{"n_layer": 16, "d_model": 160, "n_head": 2, "n_kv_head": 2, "head_dim": 64, "d_mlp": 640, "vocab_size": 1889, "activation": "gelu", "norm": "layernorm", "norm_place": "pre", "norm_eps": 1e-06, "positions": "alibi", "qk_norm": false, "attn_scale": 0.125, "bias": "all", "tie_embeddings": true, "parallel_block": false, "init": "normal", "init_std_qkv": 0.0475, "init_std_o": 0.0589, "init_std_up": 0.0679, "init_std_down": 0.0679, "optimizer": "muon_variant", "lr": 0.00767, "beta1": 0.95, "weight_decay": 0.0, "lr_head": 0.0112, "grad_clip": 1.0, "warmup_steps": 200, "schedule": "wsd", "decay_fraction": 1.0, "decay_shape": "linear", "final_lr_fraction": 0.05, "batch_tokens": 32768, "seq_len": 256, "doc_mask": true, "train_tokens": 361800000, "steps": 11042, "dataset": "wikipedia_en"}
Each number is 128 + 32 x the weight over its row's rms, rounded and kept within 0 to 255. Layers, rows and columns count from 0. Numbers have three digits each. The size before them is the row's rms in percent of the matrix's.

# down: layer 4 MLP down (transposed), 640x160, rms 0.0679, rows 130-172, columns 0-159
# up: layer 4 MLP up, 640x160, rms 0.068, rows 131-172, columns 0-159
down130 094:176115139144123143129114136110111167148166146171117145127166126112143098098109110072116111125159096096100138180164134143122155148177104141133125131093139149166066124089044155138185101115171112129124153055114110154141134166104194152142160144071158102166108138072099106198153133126115190151097159067081116099123124130150113135126109092147105156084181183097158166105120086096090124073154124162162080113152094051078169132163145128154108149099163114135100152154088112178165124088209078
up131 094:173098134157106084133157189133175172115193157131121099132116090124142113099193183119121177153080117146141172089057123088177204127189095163154147097157120183058105159111149164119103119154129138109121104104136190163098125102174101095055124058131114125124102165121108131140152112122161127147122161166100123094119057133120161122123087128136132040082147160107131080132176130145085109143116108105133143119106088155156174174117118175128162135177107143189187109151147127106117102133163142
down131 096:133118107171143081104148161181151059099156104098087129149138080135111140092138162117112087168082084121148163180131095103187143157129138103122219136167129156121183133157125096192135139120145139130090167114155174097149111087117041086087140161092115107120134092101125084139142108110134161162166151186162093099115144151169115098136174109131158121153080138141128088108129108138099098209153072116153137058146105101098162092102105113104110116169149194104116155192169085191102107134144122
up132 118:101098154207166122130101160120156143110090144135149140085161149174101126134123156132171153160158120095138178153126129073122134129102158106172086101162113135116159137125141163025105086159133120087154107136121154094190118196143168167112115071099131172162161136126077131128123111133135085104197136125106160111127163130185112135086090123171122181132159092193120169158135177144180111171122140143195097149153125081118148089134111149139169163137114172155109098124177111134143145213219144
down132 123:109169109111151154159123192109135096127097182139127164091106074140108146154139095098161174092192117093095214144138100112140122161093123159119131134186071087092147161226124096050121100144093094137110119167173128099113178177172132142122145131070135117121105134095123102138136073112141095072163097084073112097120105088165125147155126166162159198135128122168089148157166132098106118155121150141133110101076125091120183089132127129155166112077136119156155122113176085176121158177138085
up133 110:162087096143082153060123140147071136105079120145121143097121120125167138115140156121168139093144207103159133104076079162144148125115078119153095107127173117107118134079138156161132102054166153152142081156120152116086088095109108143125170090153094140169085143099135121150148175124113114147127119141108031102116093152176122065082161110085144190108162140101191136203105094152089164145104113123090110090173155164115093098165138173141154112089114166095141119186076123109109153158181172
down133 121:095144105162131172156133135220119077094119053126107129131112097175100125153091181147140174124191190115167142081097121135132133160132105112146100138083118126121140159102137130159162082076148087122129079096133141109096097122111130197180179069129118112177074164150128153111120109161099122139132134108144110095109056080160083080095115142128151141074148103135146132179116126144083105133099117129135135108116199222131096118203119104207167123103082159106143147110132138104117100175150155
up134 097:075160090174104170123062165114115103117170100115151115165078148138128114109171132161141170135170083100118170066128140091090153197118118104118117116118097152100110154092155150146109093085156150142133137154192163155037062112128127131134097105140140113202144152140134160115100107099136148110193122181132112147058182167146175148104167127150086154164164108054107145127174122155108130083094172115128105164154173165079181127138074125148100121103149101096159122118164140093111107142076176
down134 091:211109129152120101139154097129113094152174164135114114153093145168128187091098182098103119122072195134106108178180140145126153170172126086130113143105130130166078141137199073131081079141147133073143119144128158116105088141109140095164156063070127108135133126059124131127101150191123175088098104115149163114153101123085098115167166130145123090139120165137129106141137152116058114138167099111169109066114103143087039164141149183162150130090190111098161114145165116186120092156120102
up135 093:186145101155150108182092160098165099137129118175152136065141137198147146173053129081144128123132143060115081135120095122177099071192070149148126077096159145100145147123147165149142158131192160094178137155109178103084149096085149097093128133134184127151159107153120106126119117144123057097110125192084155093119087149138072194170083212101137084073191151115104127124158099120069129181119080138102141119124120131123152107097154140118137103119126119141120112115086122128152146106124098
down135 094:129044159101089143149115132145170123075082160137096105138107136111087186136136129151128106152147113163122135141108124105160082116097140084148155156110132131160174063154100198104057099120171151119134170133139182062125069167125165097176086134080111134113143104149125123081154190102106176136199127115117177143174130145089129098162115087161154135096114134149154118132179129173142129075077126178128193146166136076104143138117134109100079119095187104058170130106083110088162151109154163
up136 097:091127158169069156131146142131080167149117133127137145116125139111093153127121144089070131073089111172137113122179162128120074204099109138176060125127142077126094072100048099119064063114140113097124167129141120157118111190137088127165138142169096137161144137145093083094142132182014178169130110158086072109163119081149118121142143103115167150114119090125110147097164134095100130084164091137096131172158080146104083088112126139108180148119152151176118144114163103133109164093136173
down136 086:149066125133139109093092148105198081096125121132107129133111141136146103094132112141163113190134186142193154133057154169081165113110159154133157107125078161136132170118166081153136179112104143113111119070132145120139126121102155141110093128149130141095133116114183208092128132040218098095088118111170168124137138125120121152121104093142133067196123139080069154175090083141153144117110157168173136114089174112147159155153102162149076140133102084094065102153134119114185135148084082
up137 102:118146151152032097096084129157127153121126099182107139120167143118171077071081101084143144125147125149120145180163089081143148131118114118128128111179177092106152122161190162099192120139101121131121117119138117103164195111147132130176145122136093117111071135118169183155145141142100139121089085115163111124074109165211129145152200130159137153065122133192145083136084139107061183110111144073108160160103105096088089170163134063148137166133131158133141162069151154159136132073119138
down137 106:150098149160141155120143105094131148109073118139156153155115176101135019133129111074117090134106095144043128131107106095149121038153066118198162114158116109129159140144110132115121182144181133110175109128153135116154125152143131186146091162133146130156145120162100126157156141121120164164143109112120129098191196139130123102103143136144134179111125167150139085121115164052133116163118048052126136155135149082124150084107159148120132170121126114105135143156140204105055111037103145
up138 101:164153130118076112086164143130116164091090188124161124137055156166119097182165106176155155119153160133108154107114107133150176164085094137131142156176202146162127148137173175124086119097116169092149102172148114150091130102122112128124167156155143095136151193158100163165133173123123137095110140128196100126153084137097166114103127131106199068143188170170198096099119103156074162163112106131112136094108091085138106170162193182152116207108106155124126126092105125169145127181156124
down138 097:123156182064082108170156157129129110079067129106140138106123155087106181130129069160095163138066149152147127163185145117140129148085157080198144154096122145143110184118137094110082132149094089119097162073122180080062125099146171143116145126152129172111122081178145105163129158180163129176096105137183138175084118113075094104145125113164167089108078112096150170134122148141097130121089158182080117103147167117117066131146110114172164121163107195078144129122105124173090089121159157
up139 087:153144111125103101086099177155168123051071142133139118103117198126097111112114070181079128132103127141095173129200131122062166129180136144104182089104136176104054075102100104139137097159083201139099082097102101114077130155137135117140062147113125150133161147077195138131147150155168141114122144086116135105089124132121101116092124147121157141116109103078127119155133165090114189043095110116115060148181134096091151138136123165106131141077141086119151122077117115088151162133155088
down139 095:068155160068101112155183090159163177120164092121122127123111077114143136107136183095120010163095138148086112099147084153121084097102102130140117147162134103154163110165127159161098144139132140124162153150136140099158139107100135162163131144196131081124128138091140117166153098099122128179114142173131147136138117124122176182145108143105073077129101134083085116063135043154162083148139086117140133092096126137146084124092183214104096127167132175131126137198091142083154113143114188
up140 107:169139090167107092152058128129093128119174119045108117139143133181135174116137093143165112080149122108131188134096104120116098138132129093195068112204103182118154213175194136151158148152092111138100123161060178093148123122123093121157137127040179154150131154109157117155171200128109108116117074099140144083133159139096139122141110103101113100134131132095131134182079116168155080122141183082140077104140189132127118094126156168094121111134172087155112090127141153125084106141130122
down140 096:119126148100179110070101139070150172106128096127093182068169107051143141134179140175173140146125155152142133161126137162132076207143136155069163169116151118113124125071102141128187130102163084100133179090141083132125131140152049167074147148122097123125135179100133211172086128147096157131137132140065123089113122182174120139073104102178154123069125191109120120086162125083115150127144107110161082145142163143110109168115080143127144142114097099111192138092166136111116146099150123
up141 090:168171174129133097117147088093180167150101185183117114136112193086095195120122125138130123139094138120129139157198166126163132110139134136141137124079103130125153155176163103115105139153127139172119105142142072159148114112099121173141182093099153192147172106099072115171078182097089103099115110133110159118155165105153131195157104145104164141170185072167084061100165128077149168130118080116147142135126144102096080149117189172152174195128067095155112110133082095129143109101171105
down141 106:138056111173160207170134129178162156152096093135196180127105104160134129117120120100134147152156109113111169089117076094072109087164109111144154092120105123091176108051188085139142132141130162091117138145123153148113191093124133170127137179154104091091152132095125101177088198150122129130111130119087071127123082148149111033088100167139061124141156162124151165170142126145078098099172136136113124089081095103142188133135125156139129107101199097165158108110162099098153112134111114
up142 091:115144108154136141178185158112130177151162111186143169092195152098096132164103112089140147144166191105128168130130132105117185110114130100126114101119100154140094167134160127127072118124159120162100168136112121143117116006150099159110085095120168096129157179172110116177124106140185123109084105163111112071119091160087065110173176146152127105191070062060104154099142138192161123092108109133142104131140121106116120141133122182078078063142119164124104118117135178093129119107108101
down142 097:130098115094143104176126153088113108092162127107137116105125146112111119121189103163183152151164096125139156159122091105135104182123140149137088125095155154117126156124094114149121081091129134142211125165056126112152142095145191105108115033104141149122148140066143152114157175141078123138168133116145198157154136170125091085112107127100072093102104122077112140114112208166135109189147123130172131065119113096143212123145086104151181204134116129149089138078089108134069133183086117
up143 099:158038098156083110141091131108161168129090038114151147099147112087178094167145113057132125109224103124131109157124113187102126153059162136118157093127105093116095175154105179172156181151096122147173170096140122102139075105066126124137171142093131130073152088163055117118160169161120122119090103141135119121105148091129124094120106128142172112134095073129065173117158138109120154138135154149113145077115119087110124148155130138174146102124146120127150204136181112109136148157118198
down143 089:178143078064126115171087111118137103167111171147121132141156212116121124119146134148162164155145198138185128133145069124141122148170082100095155077093112183140156113075104135170174120176111142135119065125102078132070094126133176075178084114120170137095163140110139124078188119082093127085127125078120106129151121122102133160129103071170097090152119092070097090163113106118161191136056187069088138136116128143141133142141130120208117122155128111140154151127163156142118146157152088
up144 096:137157103101156142115151109089141095118089132113172092120080161075170185156104132146152161145148116139120114144140129119056135098123115173133121085188119128091158126133128133083106101156070127176099070139092145107122132144122108128134149094115181095155128101094175101084132118114080099205120104100034085114092101161107157128123068123147165127156104183110087189131150114112150071132132092065130038061124145167097139189168135182134149142102122096128159105119178084107148153138070110
down144 118:056155134153170173104127181109099149096081127090129168158156115119108125079123073104144128130170088067100168087142097092089116094129121146114131117136175122106178136164135155228072120113112136108191141156142103144105134059087149094164141145128143127193134107152095120135109106152098191147158098148127179138067177106171147132121154102088109149137180078179182092144122082145129125127170136093129182161150101189092141122130104060109126103140158138101122158103070148132111075159152163
up145 099:111158166097102124169152124150160119098152177145164092127108106120172146135135170084091107203137158121144150148119141040201190155110106129127096123098145171100118069072115126166063098152113135199120082108123135178138138167143131132127122092140065122152083176130123134142143183138086189112155179157140145123090124127108107149102103140147210166133193196110102177101133097163120179105140175182130130172161125140112184183131128138096103107116147100138143148157100170137133127190137119
down145 099:081170147096066170131129126098122103103119083140204132161148082087170128173080089117054121147189108096088127144164178085048146139097134152154057173088086108157102112169129151135120115192159096126118133118055130151203110126152120116125141123082074157186115116147126076106145108144075165115148174123163122075105137150136127079110101119155133155152124156147129127085199112134122081129157152125116142112191149143124213103148121112122156142122115152121190137124103135146113161090122158
up146 102:193128138111212119116197113127168088104194147114070141080128107156160148157139130137091138103095160161120185143067078163135130123122141185141076180110119141114094104157117098071134091096146165118145148105105047132128197176119143150100099083121141115099108073129134123110119178090104175094142129087118090058119098083135156171084114136126093115144123129141156120112113090128077191180062121114118125145141097119107189162109182128156135116123115079146135207093126116153134145153117149
down146 096:113139127176140088132135059139122119149157133084135131127160160062111115146120096093112074151136163196126068085172141118170122101175176096079193133127080148141147072109102092154127094145132106110100104179124089132134147122142226116142104122103112194115127132143163203094138138134102094131101153084126112206137156087153060167159136101132114176137148109136170107143141142067152138124129104126138140155108166094139114177069158184178085120170172145060152089116127112104125116081143099
up147 085:126177090087110188161106140111124109191139114077139069129207144173176101119221171187072175141157125133150151109099137091159130172159171126051128124112145076164140180163096114103112098151105134160167142120129146146116132099089120136145099106148085114141081134107142099108087109138092112086069139136170128115155189151106178159137122156101071121113160132089119172139137133160165160118133135126114196133130147102123110095167130108189209146115138150096133167109115105128126103152040116
down147 084:177134178136170100118164126117096113097130154151065186123131109120151169127098088091146087112039128101109113160143133117140108105118157169160054158128116150172120106125149118169115156097128120119048101121157122111161153177128091128165120187136181115159155094147141107182134172103135155186147140096125123102086087158142121091103095103149171157155104178173185127105176119096081083148160116125134036142117106134109130130074107116129085059166161080157170153136110079082113162124188118
up148 105:132114119114174115186179134158192159137161122141137133122147090157095071159076069140063181151158153147171131118161142131111149140137088139112149111116121132168140175047144219123133126169080065104109165130163093092097149100094167134103151121068048152173115137138167185115150157105132076120161174142159134177105171162104113136122126127095094149100174099107124154124078113093160140105129139190141140136096098140116157140188112153173094116084139141108138197107079150107141109100171103
down148 102:123134194105130092151135154186133155095114111140167162137111141193090097139108127164112150159222109142153112102085124199098113215126157132055100143125144073102180158128159136108089113143116135135167137103179071108102131114097165111100161091105147156158136151124135086085182175109142050150178087150142168078137083152119113156130118167092128119098126136174091119123096125121142062099083158162084187175122089140106153115111161105135103083171105117138121129162095095115069124101160098
up149 110:113159163177124148092164214119202141117115177154123092082152120183142153172128073183106123153128151139128149143121166108137124091079164137190160111108076136158200200140137101121185171208141151180106158129132149142157117111077163131140145152132146135148111123146137139172195105081146140108144068195132158154152139203132085190117125149089134115143110170117131138171121120184165148132126105035159101095119111148132148143100131112119138095153145104179090134113158136153160121153146121
down149 100:130104108165071049132189166086169109121103132155109109135131117124149112113090111116108163111153102059174130142057114140152123100095182162149130129125075126187124089156076098171153102092113106120127127151135152108130114109154064097116143128152154119151196117150141143130221086092160141134144159149081138114186142137133099082175150148126071171113115111137134123115191112093073113124147150186115209106166109173173148128127137115160147146162096068151110180101087087159109124164063106
up150 100:138172135084173190142172137109111151173146157129140116076083140106168146198170140102090157124144134140099169160153086096134111107076098183189174218120153128157138130120113145145125070198130131131137117132106091101138186205152207163122147128145131151127131107115144130141158070191119096108165146110077140142104114150187105149125110190111141138137151133188170189114117128130113139048120092100102105127109135142108100056113135152106139061156137164105116177134089110136112136115163103
down150 101:168085155129181113166183121119052111138130161182102093142155106146140159070082091124134168122129182178194092116086156171124095112178110080134120150126136126084122132108089157137089119090180127105172111145099120194066147092137145141120158085139163113115130138107157107135160091130131114128105135091124107181063129134127175129097175148142126142168087077120146157090140089159117156101077161143128099091110143228088126140110157173157167131149108138106177055128087067173146147097139101
up151 101:139149134089109096113107133086118142130147161135106146160066103148123138133122132124153149125185127084092153131131113068188165223170175137100171113114124116155135149143106098223145057124084166060124103109136107128103171116153088180139127081122173146039182093125135106141101159119187093145193091104095156161172161120169149138133064106135170118126129126143120107131114144143106140134125129135067161132193097066135132154117144159129137062156127095142116076064118109155156110123177131
down151 102:118089074121194097113119101139141109126129103115154150041112111123154097128118160154178115119113059104085153111105088091127153149096094076143135123156178141113148155168070080126109130149091099206088111130096159050142084189159137102149109117147200182156183171148120141162123101134165165120105174109105155139137169188141166126147139077128104105156180145138126120189114104092172131125116167143136078133070103197073127129131122144142139115112145108107174100141093112149206135119103091
up152 094:140139142125120180141102091073161140146133159159180106188172102125178110112074119109124167133103089120127173141102138054173087132134151085142144100108115154103071150157101158138143133110144142075204101135157084122154187158154160161151131148074066168137145168152166083176143144122153078129174125107134117140127140152204118101097104070123172084121087106115155141139096100126103127164147107113151125200156092117086147107135160109076109107074139076143174099189174116153065163118128079
down152 099:101159134106096115123122125125105141143147122157114084139101182105134145131160098164102100108157135148117023160143115138167186131117126130115100147161140106052149102124106194093185177111108107135096237119151184180132082145111127137143148094112124145065132154083076126159188132076133155119144121097179147139122101174062090166121103135086124115129163169129141120126167136097124195115107141131157094110134150101200195091155139065133125152061106124084142106132113169096086107138162113
up153 094:099108106131138122203120166143106115190130141123123178133099135150131120143115082175124188100150122108094101112165107066144132170088054110105079133143160118062125102162141140107084107139199143186184136123176095156162066130129161136151096114145135092119089071107099132089130126099090149136142125120084124101135092195146118125128181167120167110168131218127166113113126124130149103090145105151159145104107140175120027101149160165123131175175147167142133131108117166159087154200174127
down153 101:112164114147149111085141103165136139115140125106185147120112200168166094109125142149167108085093033128079168147133182121143174164137106136056065078134121154124097159143109091115145119081107185130138152179162141140126205146140150122139135057149103108154105110155103119116134154139066182120059040123185183128113135098100139165125105188169150135138127061130106122172077122100140127161146114109099188159120091089107126125129140171130104133128121099154122133085159182113147117076142103
up154 090:119106123148174081127099107161144170100076108137178134112153103084048152124124034165097137144136095157124134158157130115159120162175118150106086137120140138137124114098112092177173115200108176149118107105130134148171171135125101141148087137096164122146101148123139135140122128117110143118087109155152181100112172074134203193153039081202103106147062126076109093150158153165151096073163126109080155122134123110159124095095062152147152123077210108137094120154132118107120096128110098
down154 102:118171114105127098129107068206148117127119067130077081218096121114125125147084116138108109111149114156136078146127182192130108147161137141123094124114141164155115216137122142134085156091127066135113162156157180117140132092180092143153111138149129114075123099089092116096111171139150097107175101188079149084093100131160076081135126141147090165067097115185128104129151099147177080144111175122169132160158137118118122125097132070121192164128159102122159166116135165174163153063090129
up155 101:147123145146103127153116119091133120090128089139061147168106132161108150155068065107055128117114165174161134076083132128129107109093088045172185125119137134119115163147094113155187193123083138102156136069140080118167093081112090191145146116145148096091092149120101151067094127120127174119120122133097192103108119105165122141183115101103144170144045188072118140193153156151103148130122158155144118133151137141094108054164152157136091110140139143096152188097114162126099095150161127
down155 106:059142136138128146147106122202122164027129161104185130087125154097182124085118128093129115151066151130170134093051084122071099129131112091138154133143151137109199149115189141132177137137110102153142111154102149115139124112141116185098132148159143152125132117121166110129142099112134094097122189133196120096172128137093126123136133121121101091146126142069193104177150151180161121099149074154052117148131123122121146131126039160151099117078152140120082086105081215163148145106103139
up156 108:132133127081071110151134197113184165125108143178159202062096042115144140085141098132119151123159068068087168080142127107153136113087091123178179091087156138089135123140133112192132139163141139144116156047143130066188156140172107149156115134107148104124114157167055122130151120135164095126078159133150156102160172142106082176084149062092157143155153136144152171134111100168161131099119136107146121104146109169163101168146145140212165097146103134102156130133136147137150121132090139
down156 108:091125133123142144096116134147125159126122121088139132109173142131121102103114126109114174119118151136102144121115134191085098214105141178150158154075074150138166135108153132184161200109076146161139053092196138067083190101124161102167127069096158161095098119152175164143115122086123160158142163052154114112145113112120120100084108137125144070129122109110114098140143117151117174170107106109129102119110139184205151137076116098072123112122112170148129081138141084098175212166095179
up157 095:095120125175155162115166166098127131118077135136086091143101127208119138104183160130119150058089134103104139092090178147059189121130137105117088109102176166044125094155089114107105121124148127096094087113158153114101165069118133130077123123101184093104152188157124099167155144083124150136108132131172153098137097133154129105127123166125100073161143186144091147125159135113093103123138063156128149215142051124138099139143113113116112153134176149158103106092087141162124040184148137
down157 098:171151154109148100165158095093120156134130114141141125122100121081135125087116116099102152178102197142114120175154134128157200136190111121184107131130158109162143126067056134112179102137162124154144035170127083174055174106113158114096119101145144160087077154118123146142120032165119138105160087117084097130108158106153110134110084128078123160112146095112155133106158109118162170218132147101181163149136156139165141141052106116138132104117059111144159089132129109193114101123136103
up158 098:102201153169130149155099159134149137150114097161164091128124109136108117153116116102094147088135157145133145152156116162108145116122171126114146141199159202150087058105096131181105154145120160126145121134105123091100157120092161151125053156121127085166132098134201178143112152159150130172149141137165099096099119152136151138159096100092173143122192133132184115155218125184168150060124135162195132121097120146120110225130149200130176157136123150116155189136091108095156127111072165
down158 094:136178134087163144107159130136128135141112097056103169170146164128105139120120113157173153100065136117118124113107120093119160141100132132067098106163111087127121129184091181127147171125098041142138118129121134131073143114160154151202092101130114155132123138137200199084128161106090167111113056114127143118155196167150126124062121095184115093080088075087094156097161144179131147077087133102146125163120167183138161144096132080129125089128163166110158113207117095094163131156165127
up159 071:102107134143125084126137180130101150138178066116147104126140167156187134163143114143171168140136153120111100136122079140100123094172133145102106097150189110157152115109141142142130139155085178132120157149067086168149192119150146068144094145141127105134113105162189112154133101185101146115143138114096139166155075203115083122068121143127109099116124198096139188149173114177124100098176129149153192071095122134135144161195159019106096079177135112161157147111148099108160139158078154
down159 083:148133138088047133091098100129118146188101112109150195148155052081133130090110167109176148139133149149139166148100124086102134127095078110165105139166119168071167180052139163184165084167136096118140127141186182089127156153055114175129124156118126118085171094111091159118141185113158111145136107155137085110111097054137104070148148145151105175159091141119102126148061155139108124111122109149168095175160121122140145082096139151085164126106078123152140097174120181120140097107175145
up160 094:134137123151133161093117135090138132129167175137162110117088168143104193070181115166098148174119153075140066174102115124098091197115130139131100149144200093107131248131156146118097150131169144110125196094125153118118174161111150101070116133170136138131143096188095068119118160119119073135062106081117091114137149104133101164140168100157121127152139132083127089122090104141136119094116198123162105179112079083107137131183051154158114114147149141126096176086140093143120099103105106
down160 097:124163155118168146148143138109153156104116134067196105114162131117125075109142146129091142102050093075180125156143080108118116135112140064134150137133135135159164124146172100100092149128089084112151102075105087124198151088134116171096122183133096086056180172154147144128130131096158132101136208180079130072060143208098124109131092127164158168131161134114132093129130141117134161174136135138089155031101118182118124194114073119108104153169157137109170128143108163128123113129144136
up161 083:153109180142099132082109138172135175150169052148135133061168119108146134162153115133140106130165129107076128158147132029153138132130050091154079102158173162140170155175149128113122089092083080157101143148104135113147132151204111139144082123101203114127171074151089125083111198087128099141084103135086107147121113162115128079087098110181138196145139151141162133129104131135132121125141115129202167130176166076133150135160142078170134060144151121097149119142123158084147094116127126
down161 088:116116106169132148126137144146158124104158162132111180087078176113129178166082165089125122135106139089127175111121212136117122166066159153131125077093130130100076145152141160213125154178161101102191105087143073121142164094065190095109170130171080143118101138065099161147050151140138127121129071114113147112101146133129097141177130116112125084125100114142117087104140171101111150140131130101108125180113109162180088137113106159122093170137120111159154193126115022179126108153121146
up162 100:103081107179115096130052099131140150121105180072143114104158159084153130165138165125106133103123169125135142106150095086203169080076144114129120145070137142102158146181149129211081100100134111130131106157114171149140099128184172144150127151126105104060120154134141160108114108136136120135116082123130117115142098126114084158147103096114039126084166153183141095126148064117127101159149137170150154146182062076129104153194166154108058116095072081153151118154149124130113139176166188
down162 094:078121137142100117129144148125172117123107132106146128069147168175121162170104085149195065071120120158106075176153132172096110097167105122140115123151103155131074152086084119159103105095108144125124151170192094174169134111140090170104132160093084105118091087167103130123220163070069229121116100161179092121099166126091147158062136150126136101142099149067124074114176112108143128107159149141093143165120113142118131119151121136104124118133181178156142091122193122157100181112123125
up163 091:088103180131101118122122072141137146109137182125189143097110088168170132124088165168137137127154104120127081120129152164188092196046132109133108116149129161124165112036145110152134212151148171147157200073142173138107138111106125140108111132144127124146140108180141174134177177130174155125107131071207124144065155097102165134094126182133122128139126143150130103097162162167124149190130143147103154160114093107104058159143125124139074077162115124141125149143099170090125079077126167
down163 089:116179137103155112170156181119113119142110061058143126122130102059131119092123150101174141197153092162117132158149104064113130103189186171156186111154194071118128084160158085143151144138111149123100135095107105097131106140140119126068090114052118141122151181167134119109133141150180093180119180181085100100136212111154115168130082105128071091095153122122105139125132053145107119163094178156153094136124169138121122135152151069062177133161139132163126123118122097141127113105137122
up164 089:054122122155138166155183163075133171128116074058157064103113143155099126153162108124148126111150133138090057114131141134126148176106111135164080093134148111155100217148078178123081117171088138150058184186141106154095113161158121101140098101102193094149129100122099130161136159115107135169183181113144111195077163110157137138146130104114140170129124185090139111146204139095122101088073169124107092122135134154127184124161064169099112147087104108135105124134127144134101105109159139
down164 085:167107140120062155128143146155161126168176135166141169095174130164156113164127124133093103148075089148096135148100085167112170109067106089118158133121134128111120096094173097092079103132083147114202082107159154137149097145116137122174096153115081085113166165119149108096182138138190123083174140121129088134151168095107068107130123129144061125108153086119169146153087171130158146082105047087164143159143116104160075152148154041176144112152155114119117176101087099164165197142147134
up165 096:199123124134168089028118125139087157077084092189179161091087144138080136127092146108123138156128074098145123132198134170124080094131160069121125109134183158134164133178127123173201074109115194152126118173122075150123126166123078118134119104101131137123153132115126122140145186239124105093120181083102117133135141137135092130170113179175134124130108116175143135140081131131093127168112139091112151112139130166100122064114160118082144087160112098120132062117111093095127132144109093
down165 107:101133099087106150150131077146136112085165058143090131124158031187116131105130139122106158132158103108173106149128073101168132158136123106094077118155170147179164138162141124146133065074146124134138151101177071114130226126150128183175118146159142085136149103102093108134179150186076166106097140107130117103114139120127125091150137204112182080165164162151137134102142158134114066109167136158124157132168157151148150099099135145147111123117134137143012151097115096104098078156108130
up166 116:105111100142088173168144216143091165152160175175196126070058201077183168149177100117144164155103130100053146136080096162143109101162177131136138111086139125130127078122150164097119144115146102157140121136090120139173147123144111141077142104117102147080147127142162143099096147039108131139107122146145123087119133174149124152180095143135139115113113118126077109113113124108124199105189169100064150186182136134132112167102154133101154126141172121146080086182145091138140182106124132
down166 125:131123097148143160155060141118071175125122137146130142071098152086127252182136157100129190073095162104036164137114090147140089128114143140117121137106068135153154116118130107149144154099096144120133145142144153129178111104123086125130152078110094173156112121147213136150092161076077185132144130143103090103119137180099089169163104148120127147108116147095114095105117153088152170071175159107078131123115137094098139186138121147104102149097139135159122143185166056169135179116100134
up167 091:118102169133071090111163103153098155131105154142107168171110111164160149099134169152104145142133135120115158136166111157131146171146128115078111144132114097128109098127121140201166134192084130130109125128125045047117085124147106147179129165110152111103071108091168147142123111119090081111070127152121125067149116092111127157173142112148108107143125114112133137134118163173047126165143165021044109092097151205167112116135138108085143063149134145099158140115045159111082178122137133
down167 092:121148118075176097159101164103162120131142073128131107158118166139134106144143082108140092106105101150178137120124155091109088076094174122139148144093186150117130167130094117081098114081133087091195137149097198152129090118136156113040120129139116133102143081163096107110136151130157186140179135150110132153188121144142142121091126208102145147149157149102123135121084096089154141114097151232170161130144127069085164118123167074140110165134054109097059108120201129124163080128125150
up168 101:115191125122161127086093163165113095173130093103132095156118116092141121154109131119127137089118110109115097125134069161034133160115162102133153102150090177169140148022120138077128116145192126122179100170123084124086061125139093100137139114131135163176098140121159132101134130192133096132136156143156153194141164064147029138154129141089117158169180111111129153122145132125124159109155158105087121121077114136135101051122169189086136091056139119086170136119123073149108123141100124
down168 098:161117157076118114169098115128116136058132109151110136128159106148171188138115114190143136088166185142108129104064140194195101157112088177127037146136141089141127106156102135135087129163113104143072183110203175154146149077076123126173120148149098083114143087143119089171149085128141136072140100129147177112090160115074144088089077153182123148091099164108129073076152119137130130134148097108133122106167122130127145235166083135120156134150086132095118125128162122136130111106151142
up169 108:166112164121182135128138111120134145105096130128106071173107148188124120122074147094171217109132128165136132129188165138181129089168125120181165174117115126081085086120089145191157125160086141175157111122207150149175132104107150118120060132183163137131151167089191160123151069162130129152112089125101142098115112149155152126060129133116185205183082131111134122100189123130096138114073157113151132162127154174176126139052101138138161126085160129150146144103136096141101140144151096
down169 109:071142186153171129100131184187136169115095106167116105148130192149136157065119165066159165143139137180098141131150096167096045081106129098173118146139154146143058176088172149158133138111083135235148126094095180117091135093167143170130102074128171082110124139069191133127139123115108129148125111113177141138086161117138114101111105102179134113108087124114145129112113108146085095058082118095149111080137171166114138123092152144067110120136123138138157091143150122183115139154161142
up170 098:168120128106166180100142136110097152154133157162148093094134148079158067093095155070126201151106050165125170177098138116096077118100163111137156114078101175072089142076109159074093121125118113134116134083126109085171123085131134125130107150146205178087117116140053163109141125152136144084127069108096179155102118100058146130140120116197085112109136097077146102086100176102089095096116147118163111095133098141175095109108101071074154154115139104111147137143094149177128112151143138
down170 094:096126118139135065153120090162113072150124130066102082128116130123187145147141109153199073137167137117103110099164138139174147173136128146137121170134125033176109106197088129102114157113113162142115128135150034096136181137148120072174135106110134118090154115122170112141126090081132089171141065138101077146119156098131154158131164137061128161185132096161191135118144119137094136134127143166114109135128121154085176140134201196097141072137149133166113138146156055117131164118153068
up171 094:151149109036187131163150120120140154179144090186147133179110105108145153085109138087113162133101120120135150130126171139112100141146136100145139182066154089147112128166116122075144113107059102183089077095163101102126109163176116106151048134189190146132130134177138164115155148198138149138145143083136122141103157110137086150144139134143110066103114164168071142087122097127161154109162082143136202140098140103096145116103182146147107105153128135086157153111201154050126137099124066
down171 099:173138094108095124114133101143152095072113102132113086154148113106173147156140113173132080136133153135179164115138110134135130125104103168111120119171135179142167124125076172103136085098171068134160197153074101134110102175150098077122134175071119120140187112183152129080097121130161123146120163109037124220165160105142144126129108128107175054116148089161195119089120102141139127112031080170150129138150174104086148123090105142118108192169108125131155084136146107114182131102109144
up172 100:137139192173130171141116091163124181163080114126122123115118118130126127104032146102110136163171120088142174096176135180069138115150142119185137143117148100129113178108135132065173141107109107084155121079098096164142138113076164085067111150086136189110050138160164127113103136040082187111078076103122103152128157094142180102136070091134147162129162165098105157155150150126100120082143126125169101112075133106103164093101140132166167150164077108124142158129112114121151183146091117
down172 099:108103111163088161148106114125161134219140130095159106075120159138145150157135155099127131143155152173147137127102159120123101173152157180180173127118093105095121182141068130083141109104159172107184142114152107193066117078132130124063088108115110122112068134130120055136162125145045169095111086102145113148111102122139160130087162116139081146134113155093085179073118164156127173145092131171162116168083136079216175099113156129137107088116134160133098150120151140113194162152122074